Part of a small language model's weights.
Size: width 256, 4 heads of 64, MLP 1024 tanh GELU, vocabulary 4096, 14.1M parameters.
Architecture: learned positions, biases, untied embeddings, capped logits.
Each number is 128 + 24 x the weight over its row's rms, rounded and kept within 0 to 255. Layers, rows and columns count from 0. Numbers have three digits each. The size before them is the row's rms in percent of the matrix's.

# layer 10 MLP up, 1024x256, rms 0.0648, rows 988-1023, columns 128-191
088:110189108108104121111125104111075137167092109112126116158087151123126117143131112145117169151176172129141131107093152152090131077120130070104102107162141193153166130103151145131181147135126152
106:109130153096156116129118133125080149162156135117139120119109160088120099123123109162130104086112155104144116130085097116118116197121110138119127147137111125104135127142141114118153114156123069
102:121137141095106147183126108111060179142120157100117131165136154122109100098086096115126124146150108098153123133092171155098140124150132163082156114147190116159131136151088171095135142153142126
096:115135094139087124144138141144077144160150135158147138108153130066121146150127135121139130114093122081143084108152130133137100148094109103141158112104097091111118147136149110139124175128136156
103:126157103113121149107104161157141128105085113106116136108133172126092151119168143150132120140108135123143103132135118130098096124117141081124115110122163162097119115118096104149116133130112119
102:126161137116151166159153115086160120179136140152134125056151118122146130083126114135125125150130121116138138135154123156154126127085099147123149100144168115146067097129109157121109117114109146
107:185152110109143126158137161155093081160144122162128094152113132122095121115141122146159103143103135126169160147091128145112095095093120101079113127112131164115139124149150151161131121118164169
100:159179120105108152169128106144094107108109100166131072135100105099132105088127135162164141161137151148163141092128102111115098145078108126139107135121169151109137134119165133132129132117123151
097:167170151155078151145152143163161136123141096128142110078066088109120096132122134144148097140085124152153133102141123104144141129122125148109102134074106091129150077164102153158144150090166144
102:087133162152151089117110141157132139117130182125143178123115175136132159121099169152138116121096086083141115118176106161100104152120094126088110120130135099118124117162100135112131146146156104
101:148174064137136121196123126127126086143111130123126169153162146111089081143123140137165155117125133117126136136125136143129084121118141068114168126111115140131174114122149184105133125208156126
103:130116175117103133113160118123148106142157136130119144117135136097128126111154080121070121113140162131153115142142138102116110078108110113093100130125117113080101148132122141152149155156149095
106:129129170150159137163136145107128145111133135089175092112116131095139139122141173138116144111128111150146100169157134102115094119123114111127112144148116148146159110169098108147081111099116126
097:090156138140135113130120100141118114118117130143090146132139138130129118108165150119119136138133119148144142128149163153103122120177115120127126148124127084124146128141129105113151120132136117
096:087139145127134119128127117131098133158198113111098140154111092099157079124125127126173154168194127132119143160153170133113114125101141087151142128129117140141178124167149120105140121120116124
093:150182099145098123155166127114094123115116149136100144137117184112111150080085103108151090133137150133159092129109127096093119154114117117134139108096111134066139123119143129127129119126165196
101:146144083125136151104101109178090103142168100110175147139124129132138132097113141171164135140115070144186126107106132145131113109122088101091100157133147172146149124103182150098114093136130132
104:140132117115120108139093124121147144154149132148106141115150138128092115191108130156091088139138139115126134128158164157134141111148109137148110108115106150140110156131110127144115058110156115
099:071112117142095138125093136108093109171134169084111139082126122126126120130077073160127175117144106126148117151149139141121113133110099139147137127103137126120206143117139154145140096134146116
108:099165065151113077158106122160112166179144155129133142135075144107108142144132102126148107169098152110127119152146142139129110143128136112120138123102127157100132119151123119138097136161146147
099:090133158169146113112104153137137127184122109070094141125165125132111133080109112120107122124168161133132123145133145169087115144135120104074147098165117179117165153151124121132134123148158107
094:108142095124126122193118110133140149131144130133111161105132143142086116140134151133169088192144146120146137093099114112072104158113097122133130086126141182105098126118112113135163110120166141
098:087143089135109136165117089125122066152161148094103109134163145136147143115158160170137120138136118112103133158105129139130120099152106113193119161164113139104133152164176148154183123155156123
099:112126125151133100118176125140080129135100131110125168153142180125140127148115151147105121115170119060093124185101186117120106114162097081124145119139167142102121102141132121127125121134127159
105:086102092127106128115118106124109143139166107096101135113108165114091111164092089079142138101133121124133092117156127126143131107110116133121170105119101110150137140140147123112116147078154112
090:119136112090132099129137144091104146125118159116124084091106127143153139134146066174137115153160152139122154122167181097098086162124116103116126131116119169144116165154133128130089120119132107
098:126141080137097098117091144143108124119124166138118149118157137119146116132122126165146114136109137121109160139083148174098172095136101145106117128163119116104166119114095131186146101111131121
087:122155148137111117128105134127103152113156137107133113118126137136120103155130093100114148144164148135129118145122167115130099104110166111098141118114121145148146120131131082179116125109121146
101:123130095138112073124167108138152166121131148057091140139120162116122161140120130114093090105170137138120103098163138105108088122108140127099159144168135127100112113107170111127091142141116151
102:107158121098148162156102122160101113104104150098133134102135135077102119119160157140147144167129123135169105122146140141087104166166121157149088141090122121115096116153118130139126125105132141
080:086141126160125127114150148154158132098121110090139090145127110154138130124129108161111117117116116148168111154109150132137134114122170171147125146117110136160101158105128072155149124184121145
092:138118095145141134141087121083092137182092132091140184129136147120118064164114154109088104131134133142134147117138146147103053128120115095103139130122101094085111139135136159097131139133151136
103:142110111161073138128118151170100152152147132106133122114164177123126138129151114186149151104160102124133133145094132149140099135128117115127134141127151107137147139150114130162132095125140098
106:104113091116133129109121120096133161135152121153117120123142131123151139154105107113176171176142086114138105142093160149088120144096142119130150167180119139123127121133135135147098110123147155
115:129173142132129132170105136151146118140076150138141132147140161142160117133131129129108136160120132117101157112131177125143109117133108122171157148108159157149126106141164139158159090114128136
096:103182122127122120110111166157161157126130101142134136131103133107154154177098171124132132141121142121138093103127124154107139092139139128117095124121125122105120165162105169113090130106121100
# layer 10 MLP down (transposed), 1024x256, rms 0.0521, rows 988-1023, columns 128-191
086:117122178111139156132165144109123127112153104159149145160111134143112068118140126104138149104158133157128131114156146126146167113100154137112133143112106144124101099119072112152107147126127144
104:136100146137141089067141091164123129125143141155145160093123111143089105107140122127144127118106099182105153104086126134168105115164150111130183094136126147129159097089145114162134146115151115
103:136146127078123131094134093121143128114117128127132189113104133121115143099114106127163144105109123138144132134111090066140080098111135115085162132143123130127108093108103106167094115109162116
095:141132116125181144134159122099132086162106109121113139054161124139127126081093099114151093111132111094094157122159122143099118139144089136157125172089075145148105162140149157117137142121141144
096:144129161119101124146115134102132088125144130118136132150090106145072152145098126100124117102086076113125103153147159111167114090146094126163109123095123095139112150113089122146122164107149133
110:060120140092117077100115095110121087113111111146147085149153138152126154094123215140133103100163107090117111147113087138137129124130132133136130167136123119127101115143143133126154181091125147
105:157167135130129178145094169149115129157125120161206136172114140140143125117134104144170109149139115150134103173130130135110106140089094133098115146133161144143173118128163121131134113144111150
101:108096084153089149117170145154099118082130160151129132167159143167106138148102082142148150139122149139100126087127100113110115116100124154159115095153116155154143080170125088157111141126156134
098:119147087124127173109153144088132152111162144157124100086127128107139087130158108138121115130093092147099146162084107117088135119109146125118098107109157132127133142174091139077129133120152128
104:183108163154107117139149113124114143116134147119136064080142108108168130100162128126173124147083146149143110090129117121111135162124147124139108127082124110126117126125138114137118081137133111
097:154138141159096074130101172154133109144157091136134117114155137144134137149115129137096145127149122085118134096122180134125165142147130118141110169129174153136134109123146111130150123143135134
109:128105128143154092114109169158122096122173132119129140132105131136103170108161131112120161143171084136127139140090106105153163147136111115112115113131166086163125101146124149100147134165154125
116:094122156149106142077113127120159131145117155119086137140137156122131141119112128148139144173122089143134114106171115143143127108151119113144093105136119115097154125101138121061108132128118129
099:106116144124125121106129142142109126095111163077096150144167143105125129146139123112129113130150117192123149129112174101134106138117182146140149161086117076096114093154123113145165132104116100
090:202103109134157145138125150137136150148086143118136147117085132130118136157135083133130144128130129140080118152139116103120123168144124196137147145117087112099098162106137153155164133126095116
091:146127122077105141105167119157098128111130153116121114129150101128124112107086109137134091120174117143108148128101121135155126141110131120082115077139111116176111161135144164146151130093118117
098:106160134128092145121126148148167108110137129112105103104116147110124155146123121145098113087119085123147117194123152117108116122120065101149140112096128133165117104186120139099125134147126098
101:075120128137125135114125150146168121129110112173095135081106125158120114125143124142139099136083123109101182139127132163090161152113075142093110125125125090126147138107116110106102133108109117
099:107109132116083134142115106092127132124125143114100150154114143107115143162135119128157112128148118114141137105093128093159140104103080133094123106127151112155128111157128065126094136142122129
114:120102102140162123119135076150096127104133142126127124098106099113155093148154154116130075156154125126110155126110075131105079144111091112140133116146117155125126167112115100091143150153100113
102:070090164102143105144110135135120094126132157184122130130109105122159088142129133116151170141124102143176134116110104077165126128118141140150165129134136116139114105113129114159161113133081131
092:164078157135124121125147126165095142118142127125126131146186173103123171167126131118110135087161112171115090119139104129132130124129088111159129106121119147113111084107175118123167191160126125
094:159111123100148100140086119148132106132132096175143147114101114142148101112138100141154108122115143142084100115103122120076162142169080135103133145105101089115157110113139120163105136125136147
107:079114133072126148105117125112118119092135125111112134159160142128105120092126125148137188101094152180142122140133104124128133100124103219138136127109114136137107131145049121152122150192109107
105:127118163109147143173126118138106136124138151135097077109116107142116098130138151115112142185140159141133116116102152112101138210096121119169169140109106106093148122150128137088095124161122161
085:085120115132158110101119129127137106123144150112131138120086089164133151144159138170128115101110131111113131109157115103149111107075102087139121132158128109163119092190103117095115143157130145
097:163114122103148103120145143118153101102116151145127131129109113143192142127088110138143171094140137124107147148138153084147099153137105123160158161150157134128102098135119102108145115174112105
084:101127146152146108122093150114127119132107128136145103108168109140146103122140110151154136091153128176091107095115058099120165152160219154181100100127101120119139111138082096102142119126155123
104:125156129117120122118116142083122208143153134151151125094114132141129158109132149079122113089078149091127161096125131167100123154140150123114125149115163080131153124126081115144114129125131151
098:083141074173121173133135103150130139165115160135110162126181145089134120114127107123130154088118143107128134132162131102159156103096118128105176133133115113140135113162149116140110106164131135
073:138096162117140122126083128097132146099120136154150103141139088144145137099114149074122113135098139201136144123116125125122106110150255101125096127127116143073110123102115170143133150127162114
094:139108091159107129123133140146132113108092157119086136106122141099127119139120165151106111110160178129157112131114125107102171147093119113129139124073110159113141135104114149148127136165110096
101:162133081156107116134131102113102111156114087143111137150116121127142092123161149129144086139150148107120098131142108123152095114148197121155100164108106125145121159156114161151158121111187132
096:130118148126132122165150128118130126129108171093150140118143145109127159138111130126109174141098122170115138129136169097150154130153086137121151139128152145147105141117109144115114100147112092
123:165145124098157166136142120123140133108087143111138158088123138080184148166168174118127134105133136122130073118167100129102134148126155125101105109082101112091120149091094137116100108123123134
092:152116119138126115092118121112128132121103110149112103117157107127124140139125105120080112116139136084142162091156126136110106143137244098136095129113103102103125135150121109179119121135146148